{
  "n_layer": 16,
  "d_model": 512,
  "n_head": 4,
  "n_kv_head": 1,
  "head_dim": 128,
  "d_mlp": 4096,
  "vocab_size": 15278,
  "activation": "swiglu",
  "norm": "rmsnorm",
  "norm_place": "pre",
  "norm_eps": 1e-06,
  "positions": "rope",
  "rope_base": 10000.0,
  "rope_fraction": 0.5,
  "qk_norm": false,
  "attn_scale": 0.0884,
  "bias": "qkv",
  "tie_embeddings": true,
  "parallel_block": false,
  "init": "trunc",
  "init_std_qkv": 0.0212,
  "init_std_o": 0.0,
  "init_std_up": 0.0212,
  "init_std_down": 0.0,
  "optimizer": "muon_variant",
  "lr": 0.0132,
  "beta1": 0.93,
  "weight_decay": 0.0,
  "lr_head": 0.00597,
  "warmup_steps": 200,
  "schedule": "wsd",
  "decay_fraction": 1.0,
  "decay_shape": "linear",
  "final_lr_fraction": 0.1,
  "batch_tokens": 131072,
  "seq_len": 1024,
  "doc_mask": true,
  "train_tokens": 1097000000,
  "steps": 8370,
  "dataset": "wikipedia_en"
}
Each number is 200 + 20 x the weight over its row's rms, rounded and kept within 0 to 999. Layers, rows and columns count from 0. The size before them is the row's rms in percent of the matrix's.

# gate: layer 6 MLP gate, 4096x512, rms 0.153, rows 495-512, columns 256-383
# up: layer 6 MLP up, 4096x512, rms 0.156, rows 495-512, columns 256-383
# down: layer 6 MLP down (transposed), 4096x512, rms 0.0515, rows 495-512, columns 256-383
gate495,098,187,225,211,213,211,193,198,171,173,193,176,212,225,221,215,216,224,216,205,174,165,168,207,217,177,201,228,222,190,155,201,247,208,198,210,193,202,210,193,213,192,213,195,197,178,192,194,199,166,227,191,190,193,206,252,181,179,153,231,172,200,173,213,219,210,214,212,203,200,192,182,209,205,191,215,177,164,227,181,186,189,215,222,224,215,209,192,214,224,210,175,210,200,227,206,191,238,187,178,164,181,202,193,191,228,220,217,187,194,193,220,200,205,196,212,181,179,206,165,207,177,196,202,221,207,183,194,213
up495,097,233,201,215,184,204,159,211,222,172,199,191,210,184,202,192,219,202,195,232,213,192,195,182,209,214,221,218,190,203,161,208,186,202,182,204,174,182,198,185,207,192,208,219,206,174,190,225,211,176,184,227,217,240,186,218,200,189,170,193,245,169,229,221,195,219,231,164,224,228,219,203,190,177,187,200,167,221,180,216,231,194,183,188,226,190,227,191,181,197,207,203,238,202,219,211,210,191,218,201,183,204,175,207,221,219,204,220,176,208,204,208,216,197,185,247,220,192,215,191,247,198,219,218,225,209,168,184,178
down495,100,190,220,191,231,189,226,183,203,194,190,197,185,237,189,188,226,213,199,207,201,200,184,212,239,213,175,220,198,194,174,198,213,171,186,238,185,230,202,206,192,185,206,205,207,164,200,202,217,183,193,214,211,185,228,246,224,187,146,226,188,188,197,187,172,230,190,209,171,186,191,199,214,223,181,154,222,200,191,173,204,191,250,252,213,208,221,185,186,223,192,196,214,203,198,236,209,197,206,226,197,200,237,188,222,204,219,201,201,177,179,203,209,216,181,208,223,162,203,194,246,236,203,170,211,202,171,185,207
gate496,097,209,205,189,178,225,217,217,165,206,198,201,201,206,222,177,231,225,208,211,178,181,187,188,213,211,199,181,211,194,196,236,199,213,180,175,196,207,189,212,190,197,221,174,192,260,175,206,212,221,175,214,146,199,220,173,224,191,208,196,183,239,213,193,189,145,202,194,226,230,203,211,190,198,211,227,208,212,223,187,190,198,188,189,174,185,169,210,197,226,201,214,186,177,173,186,225,191,224,226,209,194,239,205,196,214,211,183,194,227,207,219,199,186,194,192,182,174,194,209,181,203,186,235,215,185,189,192,204
up496,096,185,226,209,207,222,178,212,195,187,182,192,165,226,198,127,196,204,203,202,204,210,176,177,183,217,199,207,217,198,187,228,175,213,204,191,195,199,187,209,203,212,191,197,201,255,196,195,209,190,186,185,168,224,193,193,215,190,214,205,230,185,188,177,182,180,181,187,222,222,222,205,207,242,247,222,202,194,220,176,202,196,189,189,203,203,181,225,195,196,232,176,200,189,177,192,233,223,196,190,185,213,214,181,199,218,217,182,212,238,208,214,196,160,199,175,203,211,196,210,208,198,191,198,203,193,171,195,201
down496,097,168,190,134,214,189,186,197,221,219,201,169,201,196,188,173,203,213,155,197,222,220,223,202,212,212,202,193,172,202,211,211,212,198,224,178,244,185,219,225,222,172,240,206,230,208,190,205,221,183,203,198,166,178,176,201,175,209,164,186,221,216,203,199,197,179,201,208,234,171,222,197,227,193,199,175,205,206,193,212,193,205,202,247,191,200,207,211,227,206,203,157,197,179,171,156,217,209,197,174,239,239,229,184,238,228,152,204,214,199,206,184,193,221,194,186,210,190,191,234,192,207,225,215,180,184,197,204,196
gate497,102,216,217,233,188,205,182,180,180,184,213,187,170,187,197,229,189,242,171,207,187,208,235,259,201,181,201,206,205,214,212,187,216,198,202,175,166,206,230,188,200,196,215,219,194,194,220,223,190,219,191,192,209,197,206,201,197,173,247,190,191,197,231,231,192,222,197,191,180,182,178,169,187,222,209,179,234,210,195,214,208,175,185,206,183,215,177,209,214,204,198,190,208,213,168,183,192,185,222,222,187,173,204,193,223,199,196,187,178,219,182,188,194,188,195,238,223,210,187,156,244,165,204,222,211,200,207,195,196
up497,101,200,190,194,211,208,198,198,222,185,236,226,222,189,201,165,222,183,215,192,216,170,199,167,204,244,229,218,210,228,223,200,192,190,157,199,226,182,177,213,205,188,161,194,183,195,173,200,210,168,193,167,201,220,211,196,190,220,199,223,188,189,205,200,165,193,214,176,211,205,205,203,170,204,217,198,183,207,202,201,197,211,175,211,208,175,183,194,182,236,204,220,213,205,177,240,196,200,198,212,203,201,209,217,206,238,207,197,176,180,192,162,233,210,187,198,177,213,181,211,181,216,215,195,172,201,186,189,239
down497,102,167,209,232,181,169,215,162,191,199,186,230,208,207,214,177,212,153,202,188,213,162,183,177,208,235,234,223,182,224,229,186,180,188,165,212,186,212,190,204,212,198,187,197,164,187,213,169,180,185,182,185,209,224,173,194,177,209,186,232,188,192,213,188,196,199,185,194,184,158,192,200,179,180,191,213,181,197,229,205,212,183,193,237,210,190,183,190,170,181,176,178,206,202,218,209,221,218,225,188,190,189,205,153,220,207,210,188,182,209,212,175,169,178,187,187,207,214,177,210,232,204,198,221,210,256,181,197,188
gate498,104,216,177,185,209,191,204,209,197,184,206,201,202,220,158,183,203,182,184,184,218,223,179,178,197,200,211,229,212,196,186,200,171,217,206,219,200,199,214,213,194,210,215,167,228,207,219,208,205,186,217,212,186,231,184,213,201,229,196,218,214,217,204,207,216,194,189,202,171,207,217,222,181,172,201,200,198,207,203,207,206,189,225,178,228,196,228,204,225,176,188,202,171,198,197,180,207,197,222,222,188,221,220,171,193,184,166,199,217,186,205,197,211,160,178,232,187,165,198,211,179,204,207,174,223,186,229,202,222
up498,102,211,187,219,200,196,219,195,147,255,204,206,217,203,206,218,211,216,201,215,174,226,221,160,219,195,217,161,199,202,212,231,178,197,203,204,215,190,201,203,206,214,224,212,218,197,225,227,196,187,212,212,211,184,202,201,194,224,217,197,212,207,212,224,198,198,199,219,193,226,229,214,206,228,175,195,181,204,170,229,174,171,207,244,165,195,214,205,199,222,164,215,186,209,225,234,223,229,230,188,178,202,196,227,174,222,206,197,204,238,196,184,185,185,215,165,218,181,225,168,203,176,180,202,200,201,211,219,185
down498,100,212,187,198,190,204,221,190,177,190,236,193,207,218,210,160,187,191,226,171,198,171,221,205,219,221,204,225,200,207,187,195,234,232,225,187,211,215,188,187,196,185,190,244,224,215,198,172,199,239,181,210,180,190,173,192,199,205,203,201,221,184,197,202,186,164,204,213,224,192,183,195,216,236,163,232,214,201,239,216,223,194,199,173,209,158,194,198,210,197,160,194,250,197,169,169,202,217,201,203,243,166,194,217,185,209,188,187,187,197,211,211,189,187,181,193,199,238,214,155,231,200,211,198,180,207,213,205,173
gate499,100,179,166,210,217,224,199,173,244,226,227,204,164,200,214,209,222,216,195,204,177,205,196,201,168,175,231,212,178,194,224,199,176,228,189,208,161,185,213,203,236,231,216,191,249,214,172,221,198,247,226,180,179,201,167,228,198,191,180,224,187,250,203,226,202,160,163,219,210,216,198,187,207,192,199,167,200,195,176,217,204,223,220,193,186,165,229,169,198,218,196,204,194,197,250,215,198,182,234,225,223,177,239,174,182,195,240,232,219,204,203,194,176,198,222,224,206,242,199,190,215,163,184,210,156,218,214,175,194
up499,101,190,199,161,218,213,208,202,186,223,197,188,202,227,146,180,186,237,213,226,211,183,179,170,192,207,186,235,206,188,207,230,193,202,227,213,258,209,198,234,209,204,202,180,215,198,234,258,202,203,213,154,182,178,214,195,174,241,182,191,185,188,198,228,206,224,148,194,222,230,179,193,183,208,171,181,167,214,191,194,211,204,148,217,189,205,169,226,183,208,232,206,215,173,226,210,225,185,203,218,206,188,178,231,169,234,199,198,197,234,190,200,181,211,202,202,190,205,227,208,207,193,215,187,212,205,191,196,214
down499,103,214,220,180,188,200,204,178,230,203,214,203,221,202,170,168,235,215,208,198,211,189,223,216,196,193,215,182,203,209,161,203,178,214,204,225,203,193,223,222,236,223,180,199,216,203,214,196,220,204,208,206,201,213,208,218,190,206,204,187,201,221,221,208,171,212,155,236,205,203,178,187,223,222,170,202,154,213,188,223,215,188,167,216,177,219,194,199,206,225,238,188,210,166,250,204,226,160,217,199,193,197,244,197,192,183,209,218,199,179,187,171,180,183,172,228,190,215,223,190,199,205,234,237,193,174,184,172,214
gate500,101,187,202,221,179,192,189,227,230,168,200,204,188,166,184,193,195,189,172,179,204,158,191,210,198,192,229,180,202,179,195,221,166,205,244,182,204,232,208,190,178,228,199,193,189,204,201,189,209,165,181,204,202,219,211,180,232,201,226,185,247,208,216,190,225,190,215,210,215,229,200,245,215,194,178,175,195,171,178,191,191,159,183,199,221,213,184,203,222,189,171,163,232,183,230,191,177,202,191,189,175,157,179,195,193,175,210,224,197,190,210,197,188,213,165,227,211,177,182,220,212,197,217,179,233,192,171,175,175
up500,103,145,209,232,214,203,205,235,190,152,202,236,175,197,195,252,224,182,215,240,181,208,224,186,179,216,196,172,225,212,211,211,234,209,227,175,209,191,190,157,186,211,221,184,205,197,209,211,225,202,187,203,200,202,228,141,218,177,181,185,243,194,183,189,196,208,205,214,218,221,207,206,222,166,189,181,209,176,192,207,236,185,213,180,182,211,197,242,190,194,185,194,218,173,198,192,201,227,219,220,194,202,205,196,202,214,218,217,197,187,209,190,196,228,205,165,182,223,223,194,187,227,214,178,207,172,221,206,187
down500,103,165,199,219,220,196,222,202,242,226,176,190,175,189,184,225,186,212,208,189,164,158,201,200,220,199,180,199,210,186,179,205,203,173,236,148,201,199,207,199,217,216,173,173,195,220,233,189,179,216,201,240,199,200,197,170,206,205,213,223,209,212,213,224,199,186,207,197,210,237,164,231,210,193,199,202,192,205,193,202,186,185,199,216,162,218,204,201,190,222,204,175,213,245,223,237,213,235,219,183,215,188,180,198,249,182,209,180,161,193,214,246,165,183,199,217,175,201,211,178,217,208,194,196,192,214,172,216,203
gate501,102,216,224,168,177,212,204,208,161,196,202,200,191,220,225,198,179,196,206,201,188,198,208,181,176,191,178,193,209,208,161,238,156,209,196,187,201,178,241,179,208,167,218,192,162,201,174,173,253,228,193,186,218,218,207,195,201,228,206,213,226,215,178,212,176,202,191,223,188,202,217,169,183,206,224,222,195,223,217,214,207,188,201,216,202,196,200,221,191,206,208,176,167,196,217,219,244,198,226,226,184,234,208,229,218,164,205,202,225,206,185,210,193,227,188,219,160,201,180,177,209,178,224,218,197,196,203,183,190
up501,101,220,170,214,206,207,207,195,169,189,182,156,154,240,164,194,192,188,161,200,203,214,228,156,193,202,194,197,218,202,205,203,181,231,206,198,205,196,229,184,197,225,185,228,219,207,193,202,216,201,175,222,191,218,206,192,217,219,199,237,218,173,187,182,194,193,191,200,228,177,189,160,187,213,214,203,184,237,204,215,193,166,228,188,189,195,178,197,209,248,210,200,187,207,219,188,184,221,185,187,217,228,192,206,225,222,206,229,209,183,190,179,205,223,173,181,176,209,197,194,207,192,207,198,204,236,186,206,150
down501,102,230,201,232,202,205,184,202,209,182,199,187,195,195,224,196,186,181,207,172,230,208,220,174,182,196,204,188,219,199,190,217,222,216,187,183,204,183,215,217,222,187,181,216,190,197,207,197,220,174,204,211,186,210,208,216,215,198,228,237,158,220,184,218,201,191,193,165,211,181,194,211,197,204,236,163,203,195,183,163,204,210,238,218,171,220,176,197,178,219,269,187,213,228,177,212,212,211,164,197,202,225,197,193,195,219,189,166,220,179,228,184,194,217,168,185,198,219,209,186,211,223,170,198,194,236,219,226,190
gate502,100,194,202,181,187,221,199,186,201,233,214,224,174,187,201,218,193,212,207,218,215,187,228,169,224,187,213,164,193,225,229,200,221,229,202,213,246,206,208,183,181,174,216,241,186,184,214,191,232,194,208,219,208,174,212,183,213,228,219,231,199,209,176,219,184,183,200,193,211,163,185,216,192,201,176,196,189,237,183,196,198,190,152,193,216,205,196,200,200,190,204,210,231,187,180,202,208,176,174,205,164,185,223,190,199,201,186,188,175,209,198,236,224,157,168,170,204,208,201,173,215,170,177,174,176,214,196,192,169
up502,100,218,210,191,200,220,189,155,195,164,217,186,189,175,210,208,201,208,171,189,177,196,238,220,183,213,244,200,200,206,185,185,197,194,215,176,208,184,189,195,214,157,227,186,220,190,219,181,186,216,200,177,181,194,203,263,214,178,225,175,212,204,201,188,197,209,253,197,209,169,203,172,219,195,225,206,180,161,205,240,188,219,235,175,180,213,238,225,186,195,204,217,213,247,204,206,199,212,225,202,211,229,201,194,226,200,187,210,213,190,194,223,197,201,208,182,174,229,195,189,199,222,210,187,214,177,193,186,181
down502,099,224,208,232,238,175,189,192,200,180,205,207,202,236,193,191,170,166,223,213,232,244,192,224,212,192,163,221,201,170,190,200,203,210,193,227,225,209,232,182,185,193,219,171,212,217,165,213,206,216,208,195,197,209,225,190,189,192,196,184,202,206,168,193,220,210,203,217,220,190,181,212,206,215,158,190,215,201,193,180,199,244,199,180,215,201,204,206,189,177,196,188,172,212,202,185,183,239,218,212,206,206,195,199,197,200,211,198,190,219,148,191,188,214,209,203,229,195,176,206,219,209,210,191,239,211,203,215,180
gate503,101,216,245,237,209,209,195,216,183,185,239,206,196,174,179,143,202,194,231,198,181,203,224,194,205,203,186,197,175,206,228,187,202,185,191,160,220,211,204,211,229,224,196,193,195,214,166,235,200,176,227,179,224,212,195,173,224,182,210,178,238,187,153,150,168,218,191,180,187,174,174,183,206,202,209,181,195,201,204,216,210,197,211,204,194,176,196,255,192,173,224,192,227,213,196,224,187,186,194,207,192,163,209,178,233,198,195,224,168,209,190,217,213,193,206,238,267,159,187,200,183,210,213,233,209,187,212,200,184
up503,101,228,210,237,208,178,199,188,206,201,189,202,183,209,213,218,200,200,154,187,203,186,170,192,194,220,209,184,172,194,217,227,184,190,223,186,183,179,191,156,198,190,228,200,179,181,223,173,216,191,174,188,218,195,235,188,248,210,152,248,193,162,210,203,189,203,213,219,220,200,228,205,224,210,181,220,176,173,201,215,167,191,201,156,196,226,188,156,203,226,189,209,197,194,206,211,221,259,205,197,189,162,165,202,221,217,215,161,185,201,202,209,158,203,221,206,186,179,208,198,232,209,225,203,176,217,215,185,197
down503,102,192,177,241,191,199,212,194,223,208,177,212,204,196,249,179,209,183,199,192,191,139,172,212,177,210,194,167,197,215,208,215,192,155,221,196,203,181,224,181,174,240,196,230,188,180,194,183,211,227,195,164,168,202,201,206,209,201,194,206,181,176,207,210,214,179,188,188,210,201,211,204,213,224,195,192,162,205,229,195,158,184,229,196,219,222,191,178,181,221,185,197,186,194,192,197,223,218,193,245,211,191,178,199,204,193,212,161,216,203,187,196,220,191,241,200,170,173,200,209,205,205,245,187,155,180,236,177,220
gate504,102,207,221,226,216,197,178,198,190,184,204,232,179,212,217,191,188,211,179,207,187,181,214,206,174,200,191,177,176,230,202,209,212,167,184,192,172,195,214,201,232,167,182,162,180,220,254,196,172,206,181,216,215,226,193,213,206,189,184,197,203,224,209,225,172,194,183,189,218,206,231,192,210,187,153,215,208,159,195,188,219,199,208,172,218,215,154,185,186,204,215,179,221,188,197,211,181,190,190,240,209,206,204,220,204,226,204,206,196,201,162,209,193,196,212,186,212,201,210,195,176,226,188,226,178,211,193,215,215
up504,093,159,180,201,221,213,171,207,206,213,181,189,224,216,214,152,198,219,216,210,198,234,207,191,208,163,187,190,216,214,189,231,200,209,175,200,219,199,185,200,184,156,207,178,217,206,207,180,192,173,207,232,216,212,227,169,198,216,184,182,200,197,206,215,231,197,227,217,199,188,177,183,202,206,204,191,219,160,219,179,197,231,213,173,205,189,176,199,229,239,223,208,198,203,197,217,222,184,237,177,206,217,224,192,205,225,209,231,176,194,199,204,183,170,217,213,219,223,183,191,201,202,218,224,199,209,172,235,217
down504,093,205,205,244,190,229,179,226,207,199,183,210,217,204,210,244,227,212,187,200,175,178,158,221,215,169,217,223,198,188,202,200,182,224,221,187,183,179,198,201,185,203,174,229,185,195,191,198,205,230,208,219,177,190,211,190,230,205,205,219,204,157,198,195,225,192,208,167,174,193,187,187,202,217,174,203,217,200,190,200,243,165,191,188,196,169,201,205,221,200,202,200,221,211,195,186,200,191,216,191,226,192,207,196,185,194,206,197,222,199,185,207,199,188,170,173,187,192,229,223,183,171,203,177,217,227,184,208,176
gate505,103,228,204,200,192,205,203,183,212,187,201,195,201,198,188,199,210,237,210,223,208,201,223,217,166,224,204,205,190,184,190,195,225,204,191,197,200,219,197,208,195,199,200,169,218,204,197,217,198,211,208,173,178,240,172,185,183,181,196,208,213,226,212,182,192,222,222,176,205,189,200,212,228,212,219,209,163,187,207,226,198,201,214,217,203,198,198,174,194,226,190,194,218,228,214,178,198,188,204,203,214,163,163,204,202,182,188,197,188,207,226,205,180,201,171,184,167,198,176,207,201,172,174,181,214,198,197,223,203
up505,101,181,192,190,191,159,218,210,175,195,225,199,198,201,196,215,175,224,204,236,173,219,205,195,194,181,236,200,186,203,179,195,188,211,206,207,188,239,194,227,207,202,200,192,192,199,200,228,207,192,194,208,185,232,203,192,237,171,173,195,220,198,155,182,228,246,173,210,228,209,211,209,228,181,215,203,192,186,213,222,134,172,219,221,212,181,175,170,195,214,204,187,218,206,199,176,185,211,234,239,195,206,190,229,216,183,196,218,157,194,210,172,174,192,192,181,195,151,156,172,197,175,198,184,216,223,192,214,224
down505,103,211,243,135,195,179,194,242,199,193,186,204,191,225,202,199,160,214,209,208,172,197,196,175,212,189,193,214,197,210,201,247,203,232,213,199,204,201,185,171,212,185,201,228,198,210,239,193,207,207,168,236,219,209,194,187,236,176,202,181,241,193,227,137,233,206,196,192,198,214,202,207,204,195,208,186,173,225,206,218,185,198,219,195,195,222,203,182,210,188,166,251,219,176,216,203,200,198,204,210,200,210,213,194,205,189,183,175,181,210,164,174,182,214,192,181,202,196,227,191,179,167,232,195,169,178,183,185,189
gate506,103,180,142,179,215,159,201,238,188,223,160,169,202,253,202,188,202,186,224,177,170,182,197,205,211,191,192,203,208,193,202,202,153,205,203,212,214,185,225,195,196,205,194,196,220,171,197,207,202,188,223,215,200,186,194,256,193,182,206,207,196,186,196,215,209,203,185,221,235,222,182,219,188,199,203,198,245,188,179,202,209,187,190,177,190,198,174,222,192,224,194,158,189,224,202,210,190,164,172,165,179,192,196,200,230,179,178,182,200,186,211,179,171,233,187,193,182,191,229,197,160,214,180,189,215,184,195,210,225
up506,099,205,201,197,177,240,189,161,185,192,202,208,164,218,167,180,194,186,226,204,175,180,202,215,175,183,178,249,210,197,217,170,198,221,221,211,212,190,234,196,188,154,196,188,203,172,215,194,201,186,176,212,217,225,194,179,185,215,165,210,224,191,217,216,215,183,171,192,221,220,191,199,205,221,199,228,229,184,201,249,204,176,224,196,223,218,202,175,183,220,207,158,202,189,193,179,211,191,202,176,226,135,215,185,199,194,204,188,201,175,195,223,195,196,220,230,196,202,182,179,239,186,191,184,198,198,211,234,209
down506,100,184,203,206,187,192,202,176,210,177,205,224,187,230,179,200,229,225,210,197,219,200,174,204,194,212,218,195,200,199,197,170,179,230,237,197,189,190,205,210,199,183,215,221,185,190,217,164,195,221,168,213,223,199,184,249,195,203,205,184,199,220,199,192,200,184,202,207,193,199,220,180,221,212,192,225,200,181,199,228,216,218,224,190,180,180,184,203,197,177,210,218,178,150,258,207,222,191,192,194,187,162,183,232,205,179,213,202,196,189,172,186,260,214,204,223,190,205,176,223,231,226,214,219,197,177,204,203,196
gate507,103,184,194,226,210,198,185,168,198,227,199,163,196,185,169,220,180,192,218,203,179,185,150,206,163,169,227,204,211,199,207,235,193,193,215,165,209,172,214,208,201,183,223,196,207,190,175,188,203,201,193,216,219,253,226,198,183,205,219,205,204,218,191,202,215,198,196,153,214,218,194,211,190,154,182,191,214,190,179,175,240,189,218,207,256,183,186,194,207,207,240,174,216,202,220,211,208,230,189,208,179,189,188,208,200,223,196,191,193,210,181,184,186,221,196,220,198,208,185,207,196,204,225,219,235,204,217,200,217
up507,107,184,240,221,179,224,210,223,193,161,204,212,202,217,204,229,194,175,208,203,194,190,171,191,198,177,201,163,226,198,181,214,201,189,168,186,198,210,205,227,174,217,206,206,198,186,235,204,203,228,226,185,191,194,207,207,205,200,216,206,201,232,218,192,192,189,189,173,178,170,142,194,182,192,220,188,184,218,159,258,222,187,215,225,185,240,195,199,237,200,220,233,208,196,187,210,235,194,244,205,179,173,194,203,184,202,220,167,192,195,182,236,202,259,206,227,195,193,194,195,175,193,220,220,216,179,208,191,191
down507,107,197,206,209,202,201,196,166,195,208,196,225,197,205,207,170,172,194,165,207,245,187,192,175,210,183,227,196,167,202,149,189,199,200,228,173,189,203,238,214,186,222,202,206,199,175,211,193,191,198,208,209,209,201,170,224,203,228,172,187,211,195,212,193,206,227,185,186,234,206,193,196,186,212,185,191,190,181,212,193,223,264,249,164,214,202,227,204,208,182,244,177,199,211,176,170,228,223,220,199,165,203,179,206,200,222,190,176,187,206,191,209,236,249,212,253,231,184,219,171,160,195,229,240,188,202,172,192,186
gate508,097,223,221,206,191,185,227,178,174,211,195,209,221,223,199,176,178,200,204,220,192,210,242,175,196,167,207,162,192,220,215,155,177,220,191,175,176,236,186,193,199,201,229,236,226,174,205,214,194,187,179,210,175,211,174,192,181,218,202,204,198,226,175,206,212,180,207,209,203,225,178,213,191,205,199,209,182,191,190,175,208,176,217,199,197,211,204,184,169,200,195,219,201,204,201,186,191,176,224,217,186,228,203,194,185,187,202,192,203,218,175,219,197,209,221,178,201,200,229,170,224,185,179,216,163,179,209,213,189
up508,094,191,181,242,204,139,226,203,188,208,226,191,175,189,189,197,188,202,186,211,157,192,199,203,209,194,223,225,194,178,218,174,172,220,193,205,186,205,203,244,227,173,193,199,242,226,206,204,195,178,222,207,197,226,197,159,199,183,176,210,187,218,194,218,217,199,204,198,176,197,179,211,208,202,220,162,213,224,211,222,203,147,241,215,195,196,211,226,207,193,188,202,191,178,201,188,181,218,210,165,232,206,176,177,211,188,223,154,223,209,195,217,189,223,229,220,238,190,200,207,213,203,218,210,217,184,168,199,173
down508,091,197,224,193,177,172,190,218,183,212,197,191,184,202,169,236,215,209,191,205,182,226,216,233,194,183,203,199,196,189,176,216,219,224,225,189,211,196,230,222,192,201,228,157,189,222,194,197,174,218,169,205,216,201,211,188,197,216,199,216,194,152,199,228,185,220,203,209,217,184,191,174,176,230,218,216,205,155,204,226,219,207,199,178,179,194,204,186,249,195,186,200,203,184,179,201,193,165,230,206,225,186,224,157,209,235,174,188,186,200,219,192,209,209,182,225,191,209,206,216,205,211,199,189,225,228,181,174,185
gate509,097,190,194,194,207,165,202,176,190,201,209,217,170,171,207,171,193,199,200,174,167,217,208,170,219,232,207,241,220,210,213,198,203,163,176,192,172,220,206,180,210,194,241,205,196,185,189,220,214,221,181,225,178,200,198,164,208,210,190,224,204,202,154,186,196,160,197,189,197,202,187,216,215,167,177,189,210,189,209,210,187,185,223,228,181,169,190,193,184,211,182,221,186,222,203,199,214,241,185,175,210,188,197,189,184,209,207,246,161,173,221,197,233,227,216,147,228,206,204,224,196,204,230,185,212,187,207,173,197
up509,095,240,157,163,211,224,201,215,176,174,199,206,194,192,217,211,192,206,193,171,203,197,188,166,206,214,174,242,210,238,217,208,165,167,169,188,186,222,214,201,187,191,178,192,207,198,211,186,178,204,179,183,198,215,244,204,230,214,217,174,237,205,215,192,207,147,231,156,192,188,190,183,213,203,182,201,177,183,208,211,198,205,208,186,194,162,167,187,186,185,178,191,193,196,188,193,220,217,187,182,162,215,176,168,191,191,208,199,195,204,186,203,198,230,208,187,169,232,189,196,192,221,209,185,232,220,225,206,203
down509,096,182,174,215,199,189,225,198,186,194,204,238,224,176,194,154,201,209,208,213,172,158,216,228,210,195,198,183,204,190,167,204,205,244,210,189,217,207,176,213,223,203,229,220,175,227,232,176,195,221,240,226,193,201,186,211,202,168,187,190,152,211,180,165,207,220,213,230,208,197,211,231,228,200,233,194,204,216,192,234,192,195,185,189,200,189,216,211,184,251,159,169,212,206,211,190,162,187,208,189,212,209,224,218,187,181,206,210,164,174,208,227,194,209,190,227,197,160,223,182,207,211,192,174,221,169,192,202,225
gate510,096,169,229,201,180,156,171,221,208,234,142,173,209,205,188,197,252,178,206,197,177,163,189,202,211,219,196,225,217,176,198,199,216,225,194,203,193,166,249,205,211,208,202,151,143,206,207,225,232,211,189,173,207,164,196,160,173,223,230,189,207,222,244,189,225,204,231,202,234,163,208,204,186,204,203,211,191,211,182,193,181,215,202,243,210,209,175,216,177,207,221,234,221,195,175,227,175,194,193,208,228,215,206,192,228,176,202,206,173,212,203,199,205,231,190,221,200,198,201,181,192,230,156,168,188,197,216,211,189
up510,098,211,172,205,184,194,203,184,187,195,194,188,194,198,237,150,190,203,196,235,213,193,177,175,213,214,225,171,172,238,197,182,221,212,202,218,203,205,221,162,196,195,191,171,193,220,167,216,173,223,206,238,225,226,177,183,208,173,213,204,201,191,198,201,209,211,220,235,217,214,199,173,185,187,182,185,211,216,202,239,210,172,190,195,160,202,222,210,198,181,203,133,179,178,157,184,199,216,181,217,192,228,199,182,166,225,191,191,222,171,204,218,224,162,218,211,194,219,208,246,198,187,176,214,207,223,209,193,181
down510,097,201,168,184,172,192,187,196,204,180,209,185,225,211,231,163,198,183,183,180,215,166,210,196,204,185,201,186,181,255,223,216,187,185,199,224,191,187,194,186,208,201,210,237,194,237,144,194,172,198,192,172,220,178,212,184,199,191,232,216,167,187,214,207,203,248,211,195,150,198,203,175,215,197,181,181,200,190,176,171,239,209,213,223,179,166,204,202,193,162,216,176,195,203,189,227,175,212,160,184,220,219,165,235,164,227,238,169,196,158,207,201,144,199,204,188,224,220,196,217,185,184,220,192,188,176,198,193,197
gate511,100,175,183,196,199,202,183,206,191,206,252,194,192,220,217,212,196,197,213,172,242,204,174,223,163,182,212,181,179,191,208,204,185,210,168,204,246,172,182,191,211,190,210,209,158,171,231,188,194,208,213,230,194,166,194,171,203,237,208,204,186,198,220,174,175,192,169,198,224,206,191,217,183,203,211,157,183,209,195,195,188,182,197,178,218,202,186,247,215,202,184,185,198,197,241,195,205,196,181,215,170,203,153,216,199,215,235,196,193,210,210,203,215,205,192,217,199,198,212,202,178,221,209,183,219,166,232,191,220
up511,109,228,228,213,167,189,192,217,168,188,152,218,185,199,163,164,227,213,211,205,208,165,198,227,221,256,187,185,192,205,193,205,200,188,193,175,190,207,180,191,212,221,156,181,232,203,206,212,216,205,218,240,200,215,197,204,182,157,211,170,204,161,199,205,222,171,182,226,205,186,201,201,195,189,211,218,221,212,180,187,191,155,215,188,218,183,215,210,211,197,217,202,188,160,179,182,191,243,228,186,225,175,190,167,187,169,169,165,199,184,220,221,198,195,208,214,173,230,233,184,209,226,234,203,190,208,174,179,181
down511,106,206,237,181,204,215,172,251,226,211,163,234,156,219,188,197,216,217,217,187,155,172,222,188,227,248,191,206,209,206,209,234,198,178,209,161,166,182,206,173,181,233,214,215,218,186,176,210,208,204,208,207,215,219,175,206,198,153,196,172,191,221,218,198,218,175,163,174,193,172,215,204,197,210,198,206,222,190,178,208,211,184,247,217,235,201,200,229,225,197,222,203,236,182,170,199,195,207,251,220,221,191,209,172,213,170,190,186,219,176,214,222,193,186,205,183,180,224,233,179,190,179,219,202,190,214,193,188,145
gate512,100,196,222,224,236,183,189,199,211,204,194,191,174,187,185,178,184,183,195,228,227,203,205,189,191,178,200,227,181,206,227,207,143,193,209,210,193,169,209,179,218,221,205,193,228,180,194,210,208,229,188,185,184,196,200,193,194,182,179,250,215,209,210,206,177,229,249,181,212,194,202,198,228,176,191,224,189,209,199,214,175,223,205,206,187,193,214,201,198,156,191,252,205,222,173,226,182,160,203,220,188,184,224,182,229,229,207,187,200,198,192,183,183,175,173,229,198,189,200,214,177,153,210,193,231,192,142,223,254
up512,105,192,182,223,215,195,225,174,194,182,182,183,160,198,223,209,182,211,195,222,211,227,209,163,181,189,174,207,213,234,215,207,185,178,185,213,172,179,220,187,244,212,177,197,193,232,198,162,186,210,187,189,209,162,198,184,198,203,207,233,204,185,199,199,162,186,191,179,223,191,182,230,241,231,174,180,221,196,214,205,197,217,195,203,197,219,177,184,204,210,184,184,168,190,174,188,174,171,182,164,236,191,207,233,228,202,258,214,235,186,195,157,238,211,239,188,219,186,200,182,209,165,226,219,224,200,163,210,214
down512,103,171,214,222,241,195,210,217,186,212,164,196,192,217,207,197,179,199,182,193,210,227,189,214,199,201,200,194,205,213,228,196,198,170,211,241,170,221,228,206,211,231,202,204,217,206,189,177,205,211,171,198,205,205,199,203,167,171,192,180,237,159,226,184,198,193,203,175,209,183,215,214,196,217,189,225,245,180,193,204,205,231,215,227,193,208,220,207,213,209,201,173,203,176,198,189,183,244,180,178,192,202,187,210,218,234,198,183,193,196,206,178,220,215,223,186,227,185,199,212,226,185,253,219,219,205,132,219,237